Weights of a small transformer language model.
Size: 11 layers, width 320, vocabulary 4096, 16.1M parameters.
Architecture: rotary positions, no biases in attention or MLP.
Each number is 128 + 24 x the weight over its row's rms, rounded and kept within 0 to 255. Layers, rows and columns count from 0. Numbers have three digits each. The size before them is the row's rms in percent of the matrix's.

# o: layer 7 attention output (transposed), 320x320, rms 0.0908, rows 271-319, columns 120-159
# v: layer 7 attention value, 320x320, rms 0.094, rows 272-319, columns 120-159
# up: layer 7 MLP up, 1280x320, rms 0.0957, rows 0-101, columns 120-159
# down: layer 7 MLP down (transposed), 1280x320, rms 0.0945, rows 0-100, columns 120-159
o271 100:122152099142155137149148183084127154123117107083101108132108134113134108105109145115124143119144079109091107137103131121
v272 098:127096156112131128093112141148143185121118122182096129133101119054161129109170091164130142131149128164123129173120153136
o272 095:125147078106109142112118131153143121095129105143124075135137149128201131074116167121108152136108101158107094171096149124
v273 094:143119162113094136148140120081198141094115131124113118169117091164122120124152120105128147140092116157116123123146068147
o273 093:124096101127107135088139130121087086146124137118134149108130141120157131158123150112113113123115176139123048126128186193
v274 098:150169154143156144154114162081126110115176132160091150168160106141094139140143072169167146088141133140114120100123079148
o274 096:117145129147139119084059107172140166095143143127138121119088106109128129168114154124114140141118115124136113145154122112
v275 097:120114132121150171133068159080132134150105126155112148137162118123097120096129108121071145130103114154145130098156149126
o275 095:152115080119152108135167132146126124153113190128116138161117099140182076114135136138109168149130175103104130110130081159
v276 102:134138134111140122160125137120085123116166146092115181164102117132095116133162138142081131108140128146131143142148071146
o276 096:114134081136132083131100110116094194097127126151154119100109190140147134162122128118133148111160199149083139147080127160
v277 105:128168114127109101089136191063134096092142164117129115133132140127130130133152147082161103162182123137109137115123115117
o277 094:135134132096119069130102147127133122137168111110149185142127095104134129162116105122111157129115096126136119083133179138
v278 093:097162132174106117156115157139147106150198149166159166108113152143147085122167108114099135140101128115158139144132110171
o278 095:138105102114124128112119139147184193192060179166142097127125156083103131159138107100084111119159145141149100125090066116
v279 104:121130136156137170144172140140126127165122114148175149124128127142147133110155110144149147149113117139164119145115119149
o279 095:100106137154106118132096132154138188115092108163150137097116156136122131148175092102146124154106123123180128126133122128
v280 098:123115134162193108152094113134135110153138140143133162142107137128120103159153134122136151166133103102147115108146121131
o280 093:131094105116131109068161138106135172118126142120110125164136179134099095118135075138139133152201145073112092128092103101
v281 096:087121091067186086125114121146117085151164150107082148145068115100144151130108149156112114140117123142158140189108146128
o281 095:139130107170116123110088121120115114101106084155099108105086124157140092132159147118152138087122131106126113111097124106
v282 098:109132178132153127101123124082158140096131143182168155108185163140099114099144164104149145146119123114151097131095146175
o282 093:157085126172184101165116119126125081115151146116157119081186145165142116121096083131113129158160122131145131134157104134
v283 092:123150067157139155115120146162145084114121138101050125143126111146141124136106104147115116146138133111134123149138153101
o283 089:119104136178131094159137091101116160139088151129110126132114099088120135105161128159140108102107079127138144110134126154
v284 091:144189130110164111089144091150128112157116181147101132102125135179101138143139092144124115169121139121107140144141149108
o284 087:164142100144113097120152165087128183116176128091088156164150073115126129128164104103090114120124134116137094168118115100
v285 094:157113100083139100162124165122146126163146140159133133152139110121147129083129124114110134135086141099138125166166137155
o285 087:127122113112143156097126116105152121145135110145081190130121117087161140140127125135144163127138072134144096087132154095
v286 094:123145097107093121119103095130124132103122111146090136122139097146140168115143130160160155148106093136122123129126144155
o286 089:163138142115142141136139120133101104101127164150130143146136087121142129076147130117139161153104132161120124123121142100
v287 101:093144137121096165099089123157136123114148158119119154091140120101078092094132121155105098126117146153091151167136117193
o287 092:125151133117128105116137182153137142127116091090131111092140108130146167131113133135151143118158089093148090140164129094
v288 095:147115121149135132078130099106113118144119140132072112129105117118141179147099183147137113105096148112103148156088120157
o288 091:126159158146112134126145142091121115118095116107131153167124119114087124107171101143129128114100114129134117137127102116
v289 097:115102160138100170125116157107119087127110119075149101156124129112109128084169112113129111154122100137091113128129091132
o289 097:150158062081106124134097098152158150138123120085122103088118142124152101166131151118134111158171139094125099107173181167
v290 094:084114113136124124122122107136128122109110112115082125145136140083108106171135155128109084111154123121115104124098172106
o290 090:173106163144147130110122135114133095136112182145114158103122134099147101061099105107127139130126147109148137111127123092
v291 100:118109162167116129170160152125138131108162097122140143142117117091140126106177152096156114106154127139096122139159124123
o291 094:118140120154135136146116129120124087102097081125151161142154128125140112182111109198100101136160094183136088135127171128
v292 091:076149118137112102130155117131157115141148081066128153170098146097092132136157118128154137135118080122130156110137114105
o292 089:129118123106150150127125166146070143101173126146122147167087123096120094180079099069151091132138148142098106165136147149
v293 098:178154145115114116133113082117171148146141097147151155102125124115116137154155100137150158134126121132080150161125113120
o293 097:129103138112141169108154170119125148105182116138117150148136109097181105092123121117148102146144095111146118125097109108
v294 094:094123111140194159120127139135152104137132102111094141091158130185110122117129082098108107127128122134106135094196154084
o294 094:124105128149123121161124127122141129113146179118106127110130149119124126154145122144104141184125149140114136148099154112
v295 095:108131129174108126151143131117120098152169133112107102164106140124121104079124129100110107147122100126139167153104167120
o295 093:168126123076133118104120126071148125129114114139134164126138118095151167184111130081105131136114160140136160082141120150
v296 098:112086138088161146142154087131110140114157122129136111138090167148133092128122091109126146178122150183168128157086145128
o296 094:107149115184140160121129127081139149180107089140115116131174138123164124154159151148160153124129119116144079143154097170
v297 097:122155167138130117130157098103168138113097125107079149124145124140134132118110133070131097151129159107153137144117116108
o297 092:123095144106151102132143141104128138146135114156203086155155121073111152115114142153099114111129183135100133139157119168
v298 099:151111156140122163129105106128157114100109144160155143134098161149127147151106100156161164098139078125137143100119159152
o298 096:131117119127139138148116130162128139140166112154085141179162165170132143092156122132105129103136140100100165112149122088
v299 092:129096104116109133119142111132119113127154108139155146130127111127115138152118171118173112146100128135127130145143113098
o299 088:125145131113158159165095133115135131170137143100095161125109109090136117153162117109112106132148159108141113093120123158
v300 097:151133109090084149176143084123102148134137128154114137098099106092071146115123117113165138098117151113140086108142144123
o300 093:121095162131147129101183111138121122140129131138126101137104080129174119132116154130183131145083138137120120141131098139
v301 100:098161124163119154086108144124129144139131165092163131120115094122082132073157161129113134106173142131159138125109109123
o301 097:162165175115106109114173136174120156112129132113121124119145131091138174154140119135112077113113116100125153115131150125
v302 098:154174150123101121144106114081119099121138123156115114148120145140117090113133135108131131127105101144106151114159170119
o302 094:135124121155173122106132113146127081090123116109136123182125119118128133119118123093137162135099153124155150075089123127
v303 098:172153087134141139168115179138131122154146126118153148134123125138120139109124127141145102145117118121163171085128138123
o303 094:135156130104192110117153106092097158129103086115164142121129123131098118138149146122134131111130104149129138112142131142
v304 100:091122167128114137136149104155131158125085171113099132124119123157095121116154139148151152093125134128097118127157099141
o304 092:125145120145141136089123119166141138139125123099120121098134109133125122165145130086146157132068057123122108138135090090
v305 107:102143114121121098109126179190101130160139137091184152090146130131138129120095127163113149159159117163109130142141140136
o305 104:109151165110136101112128118097104109128101113181179093093124170095079149129147136142109153100107119147126122126121111113
v306 103:120163151099100175143133149161083100148150094110129113108106109156106122128122092104118074099093149115164118101156134122
o306 097:140158123179122118085160113125115123164126134129110130108118141073162101144158123091104105092141100132098168096116134107
v307 099:114128136130144142131099106103117161082137166095111101127116134163106172122129160115127172150128135135159144148093157178
o307 100:132146126135111109131149148121116089133174130127147101126118067163118142131117107137101132102133143124146129116123085116
v308 091:119126051082118102137146098143147116099146162100118095112115139146119130140087154119175135068101155069161107172106158089
o308 089:146134137161163141133162122113077104108138135130127148100149140118134162131086124125159124121121134167127159104105105159
v309 100:114155109122143114174179151124120167136163069124131147128191136143137094121127122134117103139137118164108135101165165156
o309 096:111132105126099144147092123118122140100139206110131122120112090167097078131118127139133079172142126090144130112138111131
v310 101:128078139130138141123151133102131095136172125155116144112104163108107180122082121177131104143105109129149169118090141143
o310 095:115110087051086137115146096107111136135127107129152145105119131119147133134154098112124140125130123119142124161184110145
v311 103:125123139091143143115140133107160140174123176117118096121131136078113156130119138096103160104105093131146110089108175128
o311 094:159162152120153131145141072149137149144135118112158170116123104121161134148096118130129113147074092069108152131115148148
v312 097:113135123168149106142145166175110106148136084135146107082134159137133118117118158119109126119107152115136118139107123153
o312 093:114126094114128168119136099104165130137140167136135136148117129107161182135082124083135113099148141128122119088121147141
v313 091:129137123111143095096111109166100149106127123132140150136143104118169087168155140107121148150124111146133149158117145145
o313 090:113123073093142164116165126119143059142144132097152113121119127115054111079086124106115120125137210153162122097127121100
v314 097:117096094100168118138130137144114089089116150142117132174145160128103103114156168163114121133119121124134165133145093094
o314 093:098180132107165161111114131144144109101136075120087104103143129121134143121153109090137108126096125095099133112079140118
v315 085:100065141142161100111174166115132169116102104119151122139134134153097136126127111112113133130096131138124073138134142147
o315 090:154097133135145169141099088157153070159131159131109159174119086140168107143098121108109131183107126138129177142148140135
v316 101:125128121118125108144100140124181095150107117112172113157084169128131132108128181160095120110171096135123093093144125113
o316 096:137112149106144150089125135131156144121098113137136119107151095136116029147111098136144112146139109160135114138112162117
v317 101:135145136138123169164128128154102129161103132114151110093105109126135123096108123160156123118152111127153090160091112115
o317 095:119104154119110104083108133203112143194143076160147091153121106119141131156131141097083089095121114060095121120063154143
v318 104:110099154143141140128198130132082123124124112138131148145085157103087201141102120116152140138112160130139136155115131113
o318 096:118124185130123154151104087194133132177175113105120155060126187120166122132179129136174138138103065103127099154099130160
v319 096:150142137143127122130133116172139144070128131118144121178163166143139080152102097119113132185138152107151129125159127131
o319 089:119142086133161099136164177118125136093156144140131111106150125103146090222120142168100130111101092131143110066129170149
up0 100:128157093093102117160175115088120101108119138108136117167108130147140157133128161156134171124113148178158134113144125148
down0 099:099112143096129126135113138167125173135157117118142104107100129131109094094160158134129124132133153124104104153148095161
up1 095:111143131129132168150093086150155113119138127151133153080157173133138123146136126131154097109115131154134128129113108106
down1 099:138130144101131126137115139123114117141138179126132151144127131139113130145134104099125102133163100113137130135129130168
up2 102:161110130136098134107114163111118129111128142118064127181167145146126099128140140119137148143131121153131105136122160120
down2 098:127147158063081138112159127100120162175136100139158122121142139113119117149105139102192157129138116119136122128118167157
up3 093:148100173126136146130140110113128124149151117155145112089148103170087150106139108138168130103155125124164087119116138185
down3 094:127130094231156157181159144091154134127144126090090125123119111116149121131138143148153117117108182131146117133120112132
up4 095:112163141131150138141099140099095134157147149143089163171107118100109166158099142131121092123113112123130112104108105156
down4 074:154134129116105122143104132134138149133127122125132141096115152153130124130149128119127144113153162092100115160110120143
up5 101:101166131131098138134093147079132131139127130116114142152132125163131132158108102140129161103113157143112160127105156135
down5 103:102139116135094113137129127139114130132113140133148178109163100137129138142110106139104177123117139127108128117157129151
up6 094:115141117093103139142122126144092111083145118137124088166122139128092127142101103153119150155135117135155111139141127116
down6 093:131083141089130150123154140119156105125127130098142143128188121143106104136108149108092136173111143120095134121122144131
up7 095:115118168146141082128122156143086134128151087121142102081168142135123142093163121114135129102104163140144127089109123142
down7 100:124122080147123083142122062087119101114161146099128148122106134097152124122117114119126119113141134134122126157150139137
up8 098:160113109110154169137146145110095136154111121158083162127170097110114113153130126137112142135122123161159145163136090129
down8 105:102137175114145163142136153150117152146162118112140110129138165122135139136122158115090121153135152132177149094141111095
up9 102:131138137144121116108142157138103156118157157106124135163112145156115134108088152128140083127123166152136160132161142138
down9 095:147142130119136124070128087119113154118093127138168149107157156125168164144172148105105126118147151134183178144122135115
up10 098:117135120165132115156109107160082082121125158140158091104132125170122175105125168116111092153144157110133128128106156112
down10 106:086111146137146112090100058138115148144126151140134119123100107153099120101097161126116095144130117128148145095161120128
up11 108:109080139152182184077116137108092114123098120131131120175098156150094130118168135099138115132123139098125092098141140124
down11 106:132081120161134104123104076100108113107109162116107142149138121111142111103143143156143116128129128080115065124129109156
up12 104:122100131139118118164154142106131108138128113165131120100078110108146130142130138074146119107127127115121102091100101115
down12 091:109130092072127100113109114163126166148142128069077142132088139163118109093111134070125166159118136120124114148140136112
up13 097:166134116130166135142130160109137138138151143136106111189143088118133159112109132141190101107178110111145125127117126150
down13 099:156113160114082164103103111130106150165143124142151098113111106060108126074115107109131144110119139120135154095147117167
up14 096:099150140119130126107145123134102111132141116115130127126126150116156132146120109114084151088117180114122118125127117114
down14 102:113132091156092137110114162094150116141123114144125091173131135127123110150126141105113131115057117147124132110134119134
up15 088:179102123133100100178141142121102112120098147136136121129122141075129112112125108095140138100128139147132144145163132099
down15 088:135150152114112123147098128106182149119123108136139150146086078127118167135107166093127111123147124137124112153110137149
up16 095:117128153118124104105117090137132164077103078114156178166133105113090133173103087092160147169118143161119151099164090195
down16 098:142144112122129115161130105067144081147107133168135129113154119086160126146162190102135188137131120128112123117138112170
up17 103:153110095151052091139069098113116106127119118110117143134136073139145120118157109141136118131146109121169148122121130120
down17 094:116112141129136089103167127090139101132149162089132158115087096132149152144083153137131132095094088097067136163140150140
up18 102:071136133151095154109103102142141125098145138164142131134196138125126115109156115109129160136137108152124142127158115131
down18 100:149093113110100151127119114104114133084116109103148154126160097144127135107114123088137110124090127171124147101089115134
up19 100:131121146136186126113159141185068109117144164153107149110162124091145139141117156110117120155107111116135157111079109082
down19 092:124119135131113149148096129133143088134104136122146135132160128150104071096165161162086163113092157112128149094114134125
up20 097:130155141176110086096118148125112117154125089137146121119143130103168158131101111122118100170135124132086156138164150099
down20 092:142134138099137148098118145125134143137149169141162152141167089139076140104102133101168140117097126101098123167150112103
up21 094:108108097125117171109150159083113118118114133073107137094098147116147129092159165125131146146117099155113078125123149085
down21 095:163158135075117136165159118130120130147131138080079144115127112104148149085123135117138114118143148133124125140144137135
up22 105:132097124111185090136113128123134156152105150116099141120110142145100120115167151156111105131131094116109101128131085132
down22 108:134128123131144147112120158127152097190144130126118137125127123113136106128099122176122106148072153088128161155128158123
up23 098:080173111121133112114161147109129166102132122076153114102129123107147147091125142147108107133147128125109150096153139123
down23 102:146156103127163101115126139134158145162108140132170106123103121118118094069113168145119107106133139112123131106127163114
up24 092:103100136118113120159123138135119127157116126162112144136108132099200142114075172088162119121139174138136143120141115110
down24 095:120104126102107176177128161137145132096095110114156109077126144155084132107110153172168151129124135149124137106131136118
up25 099:149135133069121076122133147106189170153125139125115144108162150080153155124114143114129090124107112121147121126129092127
down25 097:135112153126163122124079117134082156125112144127131068143151126162113117097136122107119081142128129167132099085102123131
up26 098:096113121175140103114139146116132103152106133124158116114139135136111148103172123141096122164134133133104092185144110128
down26 098:116130141154154095116135134180131120125115096125117129105113146110149170150130097079149156120105148129136149143089113127
up27 089:136168109144145117127141124117107100102093130114136188143101162142115059138118152148130112112119142122127134125158153146
down27 100:096133123164146192151085131114183158121132108096138121102149085106119108163127150120130184141156148143081090127100147127
up28 096:139135138144106158099111103163121137154144103145116124125111140141141104105140131114083099137068117149135116178094097154
down28 099:082123134140115156130129128159160136142115124143116127142118129115153118134152140143128101113152132142105088115141127132
up29 108:170151107144095140134131098144122128147119123097103131132124147135123114139135158121112139153131111147105148136114055070
down29 080:134154135131101141108134132108097121104162124145114159148096146083118112148076096135139113105111153112099119126132134148
up30 099:207095090141081151127122091147105145105133138166138141138164131156136144099093101107134126136129189129165153193135135145
down30 105:078099098157050132089143079108095100125126189130132131146108111137109131125133122120147122157124120136093118088162149109
up31 104:122123091119141147143146163118158133118116174124105086134121156141147143161139141126122140112163141081141153130139152113
down31 100:096136141107154118126096108104103107166111078159109138131147131135131116154113124135118148105132148121170161135133125198
up32 097:167129147114142139170113169166147095102102142148127137077154146062136127150147111104162112099134136111127132167124097089
down32 101:160070065172134118158122083109142139163136138099152119144131143145089109145125122148148137131107156105139157135134117157
up33 097:083084174129113162128130104151119145134116099159156110161132126153142092128113151139059113141136162117154095106119159129
down33 104:131164143115112116125130151118103159136131110067128141114124105117162193167105175139153166138096129088118101093102110129
up34 092:094127138131140125117130119121169114132158140130117133117150102128160127104120123087148127138105098135103093111125164140
down34 097:116126126142147149095091116075072127133104127137127155152130111150118136144139143110143117098094121153146105111120124156
up35 097:170133101152094108122165132075111127145125126157101105146156159108110131134146143140079156092070134181123094152122157095
down35 097:123143156133098144144182132150116141060129105104165137111150122124161140134114156101073137107140084089171136122093135105
up36 101:148123086132179130109177119136120136133131124147117144083132131105117119108165083148117143166122099147122125153142135088
down36 096:135121139135118125113128134113142106094116141070135137152145131143122135127076102106147126100115142124135115103092134142
up37 098:099123141084122128096113118124121157122112162183136129123128173131110092134107174113144115100119105095144152119100159133
down37 096:125122128118139113146091175137121155153100108152161165123156118107128128123150117130109124168137150106171123119140107126
up38 114:138157101125103142078140147155082150119119125112128141114123136119118126133161132143174116132114127142145083141126107116
down38 107:110141171126079164084130179172113140107116136093126134177105125128159142136157152103142130125134125163119165096150126122
up39 104:096157099173084143167133116140078124104162134149081141130125117122146141148178137127078117158150151131151114139061134149
down39 102:181103137134137118108110107155162106130115113187137135122097167125111127123132094123093134164138159132139168173104146099
up40 096:096170128099131102132060161118120130103115120119134158115100108149116148142133142142124129149126111113144100131151134096
down40 097:129113122100129122156150097138098142128159141112144124170137074156144179118145110121114106096109103117107180144129099177
up41 108:163097138140105139130115140155121159128150122180116147133153120130108156108163153164111106164102082121118122096120141099
down41 098:118107113161097163131131117202106131142117132139135162106134122128126101120142146152163106072143102172162137093157102144
up42 099:149105118164140136124146138109172080109085111147114170172085138170137138103154119148123150163134173113101100124142111144
down42 096:106121169146131140104134129080114124118146140123150104147150127151151084140090147142133086132104079121102165108131114106
up43 099:078143140122133137096099148135097126151130088146141113126124152093117151139135145129150093093135134115110149082114122121
down43 101:133161083140138204095102148127107130160082118107113186160167115141153140098132112119149103080171122094117117132122095138
up44 097:101159116113085097132119109128167113139143081119124107135107126098100116168140132128131161143133106127142141087112081141
down44 098:153129101127132126125134115112131110124111139121150151131120152116166162139134151128141139097128111157142106100145113094
up45 096:119104124157158116113102101124114118112134114108114167107134137116125153131165135087148129087157139119102124150076133152
down45 097:114134115140096088129081120090121105131139139090096138159127186105131097148138129212121129119132117130108154140133137130
up46 104:114086181152129115110142136149125082119160124114118147104099119158140120091160146121132138125165122103148105142113119102
down46 105:153121170118093091151107131146158134149085087099119121115154074154160152141100097164109149114149131123129116141190159183
up47 101:129131128080137131134139152122119116109133144063139108124142073076123108136149129170137112127142103139143098115103145155
down47 094:120154107117136122117139148162147163134116137189105105142149168135109112145148138101138147122084153154138133139152134097
up48 099:133133095155126160095108119115125161148182158155183123146134108136085156114144081139109086154114152112185112144159148126
down48 101:096148101131065120151146094116107152168131159126172135121099134148123104128132112164081157123108137091104129105101108103
up49 104:080155151107167091118100141103153106109119149121166103126124136132150125131127103163132122130108126147125129110162123139
down49 106:133144103100094123056147112105157137131101105073100150136091164186127144097102163131112121118114088121119107127168132117
up50 093:117126155119121132137092147171132118088109133148139131144149108141103155112166113111114097129148124138144131116140095156
down50 090:102134111135146108093097144116084161105095153175147141154110131135118155146130103095171125155091098118129093159157149103
up51 103:107159166155122146135116108127077116093132123106108118184112139143135165117173112115131122116101159186133129143150123146
down51 102:171142121123110132130144131120123106150111181110152117178090167120099106149127094069096110117114162151122067133110145119
up52 094:139148125125089080125138114084114104116118121129134141101143153096140149156149115099149129116103140171150151125103119160
down52 096:134162123162171143098135121129145142121076105113138148121140121101135148124086131103129154131132093160128150130155133125
up53 105:133068156126154153136132100125139099158106167162147116130112121151151164124117112066143136097121144109173132154130127150
down53 096:147133125113138173184117139106122129153102104113139152122126151136143143160141141134113112121145103102073134114172109146
up54 101:125112146104118167111105130144104104116124099091099147116110099122146095101116107108084120091112133119102143119113117134
down54 101:101173138137174111108151114122134162142148155168144150110141079098079102099111118120137124095106122100122165118135143123
up55 097:109139124082119096146092147096155134121132114130165131096134122158125166171162137124127115140121075111101083125138135151
down55 095:134136124137129139125060138170122083165118125107129124153137102131117148107078132144100091107134155173101101132110163104
up56 099:109100148139121184131146099155115140121145140089171138164120118128143118181159098131106133142078095126157162116173127122
down56 089:123141128099104085185111129128142151095105132147120140119118146145136153172094094135072125133123152117128117144149151139
up57 094:149101132099148142150153116118099118121121160144155096148131127157106108123088115156083103150109083082166123130138153118
down57 088:120131095167115126112126141131129094121093134151106136148158104141143108130134122115131142147097136175111096120132138090
up58 099:126142126119123116107157112139120122129134115147162133096167128171130116149142132147110089112120114159137127110135097149
down58 108:107139164150136142102134125164067137120178154119132143114115156116125081138144213105124088123152076131110134134128152146
up59 107:139140126141118164112119114117129141125114120198131113138144083153124098109160138108107086166171105107120118165081140105
down59 104:133143112109124106086117119135117149149107157119108138121112112154127142136109106105121144087137137111131165095035110127
up60 095:082126162147120093167088076133117146173177153125115144148093168138129119154120161172147126107150090120119150143138116140
down60 101:110112139110113165115138087122134122105102105137128116131143095143164149123130112141112181107143136136134134123097135116
up61 105:099178122149119100113122139131123115119134160121138100136122145087121101109138121133090140118131087141136114114118155111
down61 095:132134113111119158117151091140146125107181128141105118119180151138093140122112145131135140107168111163097137162141176096
up62 102:115146100150105143114137098131131116111123158125123101109137120133107122080137140146107133114125124154145160169098088131
down62 105:137132107095123112123126108100122099130125153113150092067101147120113119083154133096097139128136154159145139110120155169
up63 107:123142133134117147153128169103132158110113196176120141100105132144141174155112133161160131121099149113118148139155085134
down63 110:118157161148150150133130163112155094138114168149184118102162124121116106147114144124153131126141133157176111106165092113
up64 102:122139143186149162111113161124129149118153118154064132135126112124106149129149154141061093143097114153057134157114119093
down64 098:103151101146093139130140138164105129134093198045110134130100173108091152104088117090110131170087111133154124099126144110
up65 098:119168086152138128134120134149091142097138115156081144158128147115124145133140133158123110120145107119119115116105139135
down65 102:117158112116139090125142137143074117122121133147111113116087150150157129087094124161079114153136152099081093126144147142
up66 108:113133112149125136101087083088102110138100141100108092096152116121111104155116158122101121147140147115072125106169141140
down66 106:119152133105110133107080152130131050074129150143109131147161144118133109117102167157107165103094188123126096152171127118
up67 095:083136130114129091170097132165149118100142159141129114129091170130108121133149123100119145157164115143130141157085097147
down67 097:105151145115060116152158143115123180123154162110087135172094149111120117128174149132127089107128127122130095142150103143
up68 086:144138115080138110102158130138099128124153134138116130080129115094103131137137085089128105181135111132095112123142124127
down68 093:156135125116115100119136148129092135148161153142118155124125149109138131096161154070124141113132159114092109150123144162
up69 101:125143113091092177111133156137133130082160133122143135104116175144124161131136137137105163100203124113157111142118136133
down69 094:126134104161115142108123100156140147088111135101126138113112137168076125129168091091161146138147126132158108120141159117
up70 098:106094138125118141143103125122195149139145137129098145132101114134103141119148157131122071139138130104138136145155101147
down70 096:132077105118095136126071113123112172162127135170086107091103139126153161073105115116102119095151087097096103128126121109
up71 101:103186100158103122130092145167134120101104116102153106118148129134131126184135124140150135076139146102130095125118159220
down71 098:112123132108151119152127126148150160165129138141124114088098133117115179118182180160097129167101151105140124117142154142
up72 101:138128129096131145112143118125114163114116077125088131133135125157147114116124124088114122125132109136082136106085102086
down72 106:131122091106093165133121092124139170107160122149151119095138127131137183130123093105131143125174083145140137110168134130
up73 098:089088170116096120088162158126169122134147109153136112121140115118159138098071139123158128146126148115166142103166149138
down73 104:112120140162148138136141129114138120112094127119106168104113107141167122109103132175127176095112137136146135166128117130
up74 100:156100127097137157143139108152168111126127106126158090131134104125119136101143115163138089118150108138123122112146121084
down74 101:114154104084124162113159127107159105112144099174077154099143138140139138157127149124125140130136150107091102099126157098
up75 096:133120141147102121107124104099155130148132103136178110133089131137129125127126119112127170118099132155094144174133125124
down75 097:093110130117125133123110129144125151163136138116100110157125171132116132100138142150050122136122132144128124100110114143
up76 104:148113115147097131107162120128094091146131134148125167137144132118175103153134130173129113121154100134114126125100163111
down76 101:149113154183132139088134143117149115153167137132091122159103162093107157135118116134088146097173085115132106151115150099
up77 099:118130151092118141098165150148141153126117128158110115143141087105123121124145104119135059137149079114098148126114150095
down77 100:139090150155130122110097102107139074078116141136147176124139145081126136134109151158104124169146127137119120137172132120
up78 100:151127141091131099151138132113132118141147115088146115157157131089112119108141113147111118160144131175117203085106133069
down78 100:145156113167146118136130158130129129115112106134150170125118100154116174146123125094118140086111108121120103110158087138
up79 106:148110173149136156118098172137139104131130077139126167146078123154153158117123109127120156134125141153142112122111089099
down79 108:122055085134107130132131140132191142122135130151124095151103140153130139136113085156133092197074163162114125089147156097
up80 104:131124149098107121159119131124143123066105115086179110125121142141142150106140134105101163075123136127116122149119133141
down80 111:172137143129122141124129144131117149141171104123121183123138153101126112152111139137108158102104118153106123109079128069
up81 096:112150132116171147132113098113148147128129143151175151078104100105137135091143139090107090138165089101160122097134092121
down81 098:104155144139134128160131142149133134144098149115139168106139121127132126112131108152128124145069152118112090173120150132
up82 106:139112121133130097116111147162115130150152135144126110162108139138131094082104157149101199142171132124129107077178147137
down82 108:112149078143130160087108172110117141185138128123118159125097129108130103148114128137162128145139144122137123135141108145
up83 102:084164131090165099150133143130133119119145158165153137143091122136131122149114144116112119111099105128105148110159151139
down83 107:119127152109138146157139093158130145133149164100087115067110122163149119118161133117138152140192120129143150094128159116
up84 101:134139145153106108115155094142155151105134126131191116127118093116147148148126104119095092131145138152128110130177119109
down84 101:127131087128110119113172152150132122093099133127120141120126122122154105111104155113126161156107095168105146159155148089
up85 098:159116168119141131161113118161101121111140123141121090119137131132175104097072113112101138168150159124126129124161121118
down85 092:078170142113139127134145124144104158121067127107148162166145127110094117140094087155144135112118118090126085116128138107
up86 104:112158135155117137097098111147141127146138137136142136129126160130136174114147131128106155119076116135085154163118182128
down86 107:169128143086129153098113163151136142141157085110154126150132165128123111122112125137110117137115134141147164159160125159
up87 096:143113147107150102102144118132123137126122131113131128157099077162158150102128139103108147116111122180187113125196109192
down87 094:105084099172102119091115129089154083128121125123108084146139146110139109132164164119132128161134118105092125147141164134
up88 100:126106121131110156134166121152114200093103122100161085157177104105099160147129128110144134117120146172118115125138129127
down88 105:131136114129141156169136123103168139140151116119091111091082123165141149157140151173132172103114114093093133136097163108
up89 093:094100116114107140125161124126107125149172087134188159083127091147098104104111169098064096122109105144112176094156124093
down89 095:044128139087133132125087105090131147138146112128135124134125149140129147096134160122133155125175126103117137131155116153
up90 101:124127135156123139116129099128129138108122156107124152122122148128126141112154159144122140114145126154109106153196121153
down90 099:139157176151089145131150123190115140110092155103127118161131160117184130139116128112116122111175121077133165123117138109
up91 100:129133164122154143089124145149124094154098140129123116146145159133150126131123143118169122162113089130071152133132123121
down91 099:121129128091122122129153155125165109082149117142120152138119105134146151142128099120133137135128142103105167115121149118
up92 103:130149144137115108111134163146098119127122097170124158150125183112133095122183137127138126138162124148166178122114168095
down92 106:178109138142109147138115122121084145126080126185179093091141097146154147198142180135076137172144153107123118156172101138
up93 093:135097105130145116119114107122074077099112159095188174097153143101068148158164165137149133114120100171154113141137117110
down93 102:123171094144150123099142104115139124143140158171107136096136170135074105115142130100104134123107109150063109120133116155
up94 096:143104158061082144137126140166091090120118112117102127121120105139147148044160132118137122192106099131133105128108112151
down94 102:151140153119200146103176171126117097132136153115135120128155092134095142115178158080131130123114101151145173131156112119
up95 104:126103177132154113105127127125141167138139133103125159121144128102129076134137091083147156143143167162118133161144107131
down95 104:114101127169146154088146133130133095134146100150103132149104171122129154093145160146146132124105146127119100137147148164
up96 101:135144126120112142125152141117113065133169114144146111149131158091134100143097151180124132149108154140081137162150108126
down96 106:126149122115168122145139160095116090108094128113122172170134136170110127160108129131116154153139137116141143169136124134
up97 099:116106113112098127116129113179147106134122123155090134156108122119145070089113177105098137131092102124123100097158125133
down97 095:110121165144131185129144120102150123123130152108162157115110107152157136146127076101140141142171124160174122124097108144
up98 094:128099139066085119112142126109160140154080139107079126130117125149124134148138136142084095161121162102144106140146134177
down98 098:128164139106137147105149082110147131120116143143109124131082170148112093144139110119188139127144130102155156125123107126
up99 113:133183158122163157138131169125137132127149115141148136159103143158104158141156076132134119144147114139155108134142134114
down99 109:109105139125126118163155163083124140104097159122136135080148103147138158113134129140146127121173140122112129170118120103
up100 095:161132138101129114150164160131066132146133115121156160129142105132146152094144147129123100132115104131116159153137119102
down100 094:119146101132108143116130167142154124138106117148132141114136128135096117066121120123184165133149134116080094165137107105
up101 099:118157114140097091135136164129104181092182122065101097108111160152149095159103124132111103176128104129128112151124147122